config.yaml
norm: "rmsnorm"
attn_scale: 0.359
bias: "none"
init: "orth"
init_std_qkv: 0.032
init_std_o: 0.00615
init_out_by_depth: true
optimizer: "ademamix"
lr_head: 0.00501
warmup_steps: 334
schedule: "wsd"
decay_fraction: 0.741
Each number is 500 + 50 x the weight over its row's rms, rounded and kept within 0 to 999. Layers, rows and columns count from 0. Numbers have three digits each. The size before them is the row's rms in percent of the matrix's.

# layer 6 attention query, 768x512, rms 0.0459, rows 644-671, columns 0-63
115:536539408478406544558494472483512497473500490529551530558502487478533459551442494530478466564513461462617478407419527467548525507514564415436580571445514526530531594528499506506525547437540532
096:506468523506468501536443476437543547451449547457494496498456408495534542523516551497607447401483565501441503476556554506493572562467540442454530529447486521454537519436472497437505522568571526
102:567552529446420471579498471506474575538420456552517426518541548476485413468532496496533507442563543561564504462436493491488534478580501495354502486507488520485505552503471550505567570470440464
095:566473550504469434513481498485506485473490451591524508494464537501554462504523485574504451407452485461557580454559550499469576508493587445526479586589561531464534570492584544514429511561455613
109:457520403523647531434569438539539489464533504436473504528508499505564489538533468546512480546485557491454577410564543529605455548431391518600563475473474541533491430491468490539477457556491532
122:430449662502502432437521432478473568535470477504565470468528445589474424524595533549501389541470510488508485488572497578459457504533443504463480515557513554589406446558442510511433441494558505
094:563475506438507493480535441515582429455547538538546535514492438431553366454463456491493499536488491523580470472540556500578519487515450412521583547442494558521521478506464575450497472388474560
084:480483480504541492429523415511443561554469398380579527473520505521563482528505492500413427468443561469515491422481561505496535472554579570571510504536441482530498451609427513427490493562457471
105:480563485522534524395469514426481551518517498376480527523521451519504541550534437568413486493504532419499529367610452543547480504511446505534509410487535552476440578492588423524466456573490553
107:478540547392510488560559565470408586510499530478500580512542507530488559498435490560516535476567519524508541528455464448469484495499521608553441457509485472414457516333497506487561540532491464
106:446577510448538458466465503514531505493529461453459571469520522482524499554518435526523532551553470493525439543449467517474507526562587485538574464462513486509477532438460430402500696530578547
111:464574545502530453507502521449423419520437497552453501583505509501503508539502503526521483406532511440458501488468468522526473538463510543456549480618409445472489463417508454518538619486488460
099:447532546528545473474488492540422468443522461473529534589432411460492488416488496537450515488502594535541489473493507480448488532527530425552487515586512477470522445549548459531526449540511417
107:434497446502523501471450410590414475480468495464533487543437573536540419493512438598463459502434530418609437567533489476464491522494402544488491446483562521500502531525474543557465512474478632
099:564541444514546471544551544537587606526533524476568516435574427485421558576534502554531473529607515369472502534477429501527467446504521578561524456498522494490411565449514463551498474533470441
093:550460468509476554469540510554496459564483588419513523517548449435498484402589593486503530453618553528389506566389525529501425560488431503586516453433536544464501512496527488552436550516510480
095:490560518513514501597472470534497470424512455482504479479412459507474552487534426554596531473497597536408510460498498527511560547429424600528479485420387514457494515468535502533425441485418416
102:522488459479554417545554527470463531469558516499534447496440649448484507415495491476589550406523539474585520564496535523584558476524452567459500505452506512537461570493520418497552560497368481
104:418558548515547469527506455460432545517460620473378519507464508529518512545430463482573468478438519572385502481505499443522520539502530490617449487631433489344481528438555460474483545486467487
099:504471514472458491566499527419561535542497566414466453401510569516487520561454460451613466516453413517450489521480569490510469520479553483429499541466487455467536563421530586533431485558463515
107:398533570520503461511510545495479462491479630427517521479425409506538467448430410499473463530565468473453507504510407545507549570503364475524457462608557484407468482487492480460591497596605474
092:511473518557488572606511540442492370495481482449512487530528474493482520397508512473526500529577518517421445547480542449495525568476442627483510505493434523410431507439546500528519488567442427
095:392443441522482486589535480539493478459534596483629499556506505455527535424537529467447470472438526472362550482568506508475451556462408572453405465473444499448534474460489513567459494489516596
108:526494474461490550468479504492461414462531461523489387525413458439495466491513502509458545455492597478576455419456487483496479639583563446526426546404466560461497484554587513382531436461513472
102:422465526486428462476556574486463487517510521506454495433491495478493595442476478463503612444573471569422496557510604453485556458514518516493463474473461552490542450435517545482442514528450425
096:498526535548527497478531508464513489485441455423511574507483456485545535516458519509476512584417475451575524411607432565519472543521465510609492437503532579493547552496547468532500482553618591
107:497548543446470499504445494497528570518452380502453579487468531507451619474446602499549499487535559473480492489477460493516546527530560504395525423497507486537487477472497434480440554547610517
099:453485519450421540486461602497465507494501511463409456493475444534468518516467472523365539526485552367577521503513512513516529440476344528532550508495466551553524515418469457511544614446497481
# layer 6 attention key, 768x512, rms 0.0456, rows 644-671, columns 0-63
089:470413509539406510382472454542567501482555533558481440440478558462485450481538510467481508505475568533483564558565478475517582491513499558482404430613500483580568470531510505537497512502603532
100:549542493521414509469495521510463427468522531454556517488469471426530536583502393444476608506466412515480511481554494476511499441509585488603505484469504530494589432491628556468402445482523560
102:560550562534533449453493488553509420499459442366533450464550570463518526431463534526570349465560520532558492475465561548565464524574543580417468518546592542531546458525494452506466568523504534
105:493505409486497504382467604484490511513504442535427536501558578537539504467519479542547554445563486478448481509517463550488538483513519503482425491559526565519458549558469374520535424501601498
100:464514585436551541454451464476525517549533499441487538457523458524435486516593456546482511429528453505492525476544470436516518563514549514598486566490499518401472442506585533544346537541481511
102:542471488390527599461497511539546506457530517501384501486524374517493498456585495493471556425498489474488512454509487410537428570526498535616567511469514481442460488529540492461410503531564572
091:525451549571466488519510504454548458535544588536564517504568523553482539553451489423366459551568547552493508575516549575464509515455468412410502426546624523479496456476499517497594537503438457
080:472504562428397662463522394602544503423513498442529456519458447524476492505534527443497472578568537561539520516487570498465475472555467549576511436460659494475492610503410379479452581543481450
135:458553488483534521421417498499482602503533481508435498428511549556475492542557526643462479546523528461490550448498512617550477451498388496497450467500500478569403511470510455572479441511495503
103:541509497481465458545477496489597490451484469504557534475475563528478486448504413444407590564580572472580543477413552521429412496545542426491470460503513500458549510427548457441513546428477509
100:597557427529434534509502493452517600516523519518486620512561520566456447482520488492535546455513536544521522477527550621505577584491449490466555497572561429498515516471423449512446539489568550
108:445526496413492511500608467534532480431419570492522445399470525503628618414519525517633615493387572515575516451530464544473603547523555524491557505532492509505503479441530505509470531523428450
097:543542595496413394525545487450416500537529525477414448461420516492543511459526415468485474578555511378572454452523472577526494438486511537447515451518439540466529481488508469463533444526387334
094:491488401474464555469479440526470599434530572514457554530450539547633501537484492469541553505585514505487443575601472526543575531480434543490480614430519442586549524534564482452454584586537471
099:455549490426419513549555402485502592564512522515531425424500617534455469493530493491500524517509525522554415555533473600537497406476564501423465489464545534536513604448478392542538518503462413
109:491518524459435466517564463525536492474491509521539525540401415446513569436516507404485481445417428567444474514473503454439530475486507527486466541464491455464571527397420567473555490526451549
107:540492435468484507520502507513526526494503560424529523502421524493551430402493379461551503474477506548367450472518509430511481484466488464535480498458560462494591490489518530474450486551437580
100:531503488477496576514428398538530613499380557552588517479498434499435372476491434496435416433543512623510527486498543632457572479466459498510407510491516500572483662495497398516562449546544524
107:523516474458449477491477457531539500457411502515480495433455505530516416455571484523434524592509475522600457491479502393512490513519467530479523420575509591435482566507426527399482530497522486
102:581522458527603582511525506444476380510515533516488455407596524524460529497527513475520544524407471431503516449523455503616428539467531398488507429455566507510568500592553507446524385434538502
104:488447512494559502510495567492461485540445383518487439443461479507445529627537487537442520578458505509496522542442382499493523471461571500435413500490467559489498565519632459496498527530459502
117:467512466512450583462529460615494547513475556515552544489521446490514479441449369440486507548463548562484405443524595447405458436527554492550547541455570481507538446500434530382454528561464542
110:551474461523557593543545571471516520403564532447500532439436456511550463479524466521496513368474474509423556493485472399437509497515650500452442546589545609414459517458492501460491531506582530
104:573457447540422455455481436493487511438458488431566496527477625473470509444497462430507459401491538530501546442548606487472517546497400564444391471467463494492585445511419525547530444566428516
110:535549561514507486445535518507509514525443481498488504548409447438515501482402503520434522625410593560465493469509439482432480580491498466483429476425502471432528389505473525433473462457417487
101:380476482534508439531437514508484476456431529485432560525474464493430427520466569571466530532551535481480454569458524514525489478537565459504456512549508594581388523500634517554552503431501525
107:618484513467460611608541487567481463586447587521531521510565457517538465520440492415631528481454601569510404499503436523505540495594570552483534563587579509455542426377504430431500549446553524
107:412499586602524515427520550515482528584371455492469517549523543468490514559467529579480599475551453483531505523473435567500559450407468520437475507556505451528448451459525516515558540551404416
# layer 6 attention value, 768x512, rms 0.0396, rows 640-661, columns 0-63
101:386460523546530397528528541437526430472482420554572525487517523444417491445456527556509432462520544561489502459476398501440530482449475470462440455544659410548557489491584462522393545489514508
104:475460541519547486498481392551401532465464613558512506605516460580530506412441507473443505540523516514479521525497460553623489496491436420525554479552440476548527540503582553565555506431476488
098:616495519517474543541501577453534525476574492543462425564564492575417528544489525485504425579456466494675466411523504505446520445495466528532494498422465454415525467470394551512498480526552427
101:490508560549488497485593472495511537447459476607490498475478518556534473511539467547455458567543596524477556475484576551470596453521451451505443378495474400465526484488497488475524571537472636
104:539459606461437509551437525505463477456468507476518454451536485462420501590431537558508500481483430565495491485467487493486479539471509447505449544501531445503514547467442552461457518548450479
106:558513507414557426447521570510538507481465442559427428565429512460434588564526528479523603543445476570498512518516407523536349462426576417454483473495543381531463514573556529459494481557502513
109:449449458560487461502438589596445485471502488520561492419512487574555520445496651474492499506435543533550445486475500521513487527484534543598485515456545484392480590530588459478476511570551475
104:500532529489495479512373488482488478452561573499559470483525430496436591581427457498519514518482492521533512540560479453496512427429414431455567468566452409480549557434471466499444539513498417
113:545442576483523499486534422506556465478590595549653477477451383552449467503514479504521540542584414426412516434447523464435423578514500511484608428474529447571520547624560444419492524557526483
113:478509510393510415505586454445536532538518577503465569515525486504486474531474514509531416546404504565480524532564450395476519378376500509512467433549435473533477453489459461594512493540566505
107:501489479488526487529576582548463492567429438484454480488549545468427529551490549517477495455529497539429506541500549487591450486437460571500484554511530476478527450533497529492414466474439508
103:504489494468485463494577527450527520595500532542524513537525416481534623522580504541472522520568481513460571492469499527454462557479610443478478434450444523560553552428570593537420495466483494
101:578510476581493536480537396551446503535486431532462492426548533513560520424532511469451503502402520516436508436545569531507530449455592452464531510524457501450498463564475444474461533367540539
106:581518519569472434602529530571509511528481483444565515471497496503539503490565493452391464574463418525549564473536483536429518434470526459615444457463667466486486496580500484470606446539493538
105:451499575624504521488525435524526483522501493498520453500492349524459385515490466488535493474477576416462538478503504512437520464562447484483488468492480453503531483546492516544498458538430434
106:420449494500528493470421434486518521457462456517391475575475546443635538493526501535578567460469435473471483536437533471542482525484539533498523554471473446515565565531481445502476478584515424
104:455518557477536461510513429359462530478501549542509414497430451567590538532495424508553531475444543592427573552451479458572473582612529485508527502461477575522412451484488443485503557487530573
107:501556506456488639452427488459512510466538556432529478464477441522538560492464502559425505527459403484528465423458417485480511550568484532521473433408495498520515469553435440504506522531498496
103:501518577474465440511574419534491442527513517535520431538477495493469410499477442461488531419396574532478512504490504413538545590608493511546548544503497404542466553504451498491484524596485470
110:549625465474503646563490453390507490514490513453494515430475499461456519543568553475531628486568518526430468540465501488513552530522482444582472470373559542576550446516472453519414571496606424
108:563522471410467458495563456531485479566537505469412526533513463488438566534471537464389497435394511475558456482506529505456527480438488513472543496506490496458431593548455415436455549564542542
109:496478566516550410488573532468488580528521530493439602415515500501468476542564488405500557403500560513475470520490492547487545511435479514469493460486495575430546477508555551581521596574580493
# layer 6 attention output (transposed), 768x512, rms 0.029, rows 640-661, columns 0-63
108:425484441523568466526511565437504619504567534544445477550500481542542424441444569480569570413496539548513525507478579472501534491474459554513563527464486414578548468450464469496458524601518510
108:553442448549432467442456405558521611534489458633574450478598510456498503460523394487471408543458476447532480600489531572534482438413611507485442510547501458437527518371550586595484541497514526
100:492512520559449512494481600553462573434458430498539553515521416507465464481495506506412516485415607462421492419451568638588590474428492451475464503543487528542480464576470463575498538428492492
102:478521444555548516535474472443562480443499513495500534441432497459482474458524560504452491536463534478417484490516590438561533553488554524537518481463507382540432536587555568414495543380459474
101:536490493471556506549526492502432451542516531506463520459518559455475546551474552527475484452536489599516518538469521515500618493564451528391498551468544557561438569477479475485528453439390562
108:402448469525513445434523532575423483444565566439497419518513533498531457533490480466549487520423524521551466568483484616603499459446479493423499564433542423518448553627513537466484517562464515
116:600494488620560557558497515560554554527543466532567484502508506500471433484569573581470542478498503466457516524532526502493505585549498499472558448501589511476559487469490469463510521434503514
106:545477469510490561486362467508501520468535447508515507442508551470443464416474532503570506503580516525403551404515569493607536558453439516527512490508494503513522497527508462553588468496503487
118:392467529536462490485509431489571460460497589478523533500491502545482517496503445493424459533457474400536602535502468421485439520414562458530499390376539520547509482532581413396434465583390502
113:421540512376560422473524478580552519504619433475531562384491481502416470472445494468461477574514537525552517538555542449516513532462592545567408505529549475506558560607512462481441442455543462
105:520481475454564545489466532448461496500460543539447517490384429524513467437520588465536617487562472526565520467561516515489530467537428549533486495465460510544522511526528456441502576508500513
104:403545436476491452489565413478504560470506494481543539527421426495516536554455391478468558548527491456597492515578447451563489640439530505607523474462405465498598563619521466539469511568496402
109:551498491583394551525550565485487482428501559506567470431523484565508498596474542467595517485456526468471595570494501493547510579519586453649625531396502424556447487466406545486513444531501435
106:547445517479533473613522427573459535412495580453472503552497507561572466579533506564475471499400488466505552477553451549433483510506488417597539474490471386492496475523437502525504496579393513
103:523506565532457418510520454438546474533532502486522430431507470589425525574507446494505494538488540456410567530445467458539454537519590517510459500560429472470472534450529511518488536460460416
107:489471534501397455486585532479521490456453535449485497510524559551515539475471587477458515513452504476486471516430474417472447476463544543507505544417454492487510462561523495498493530543447522
106:525489512555437522442466460420471451555484464532437486518436555463519546519453439509459509493472580477474550580491472517539480492446506586567514403528535547496485491476531533456490500419562539
101:484468531529417615511486521435546506422489412546468534485548476522503643535454468492396524520503514489412468513494536518460455515474532562558480451475540467514473487491547436538514573570441454
107:463423554462581530513548477443481520502518456573481463443444549526508560549455592455505546495499459600385502528561543548492468508529448472473463481531540492554553538566570467502471600411396523
119:404483511507549487455572485492408514446449536521423512507507397541457479473466550565534515571533458462475482520470440517493485498435430490618515494443502505490523495568420504423500562521505547
112:515443417454461512479629531479473487459441529558446618601596452533528555543421496532463562464495439392511460499409465566475403424499528539479486565456532491524485556553600505580463473592590521
115:474453555532498524482395490567543502506491552497543543527535505474501510485564591439596600485482486570471437497548565490583512419523447569476526539517507592512441508417524478584658541553442515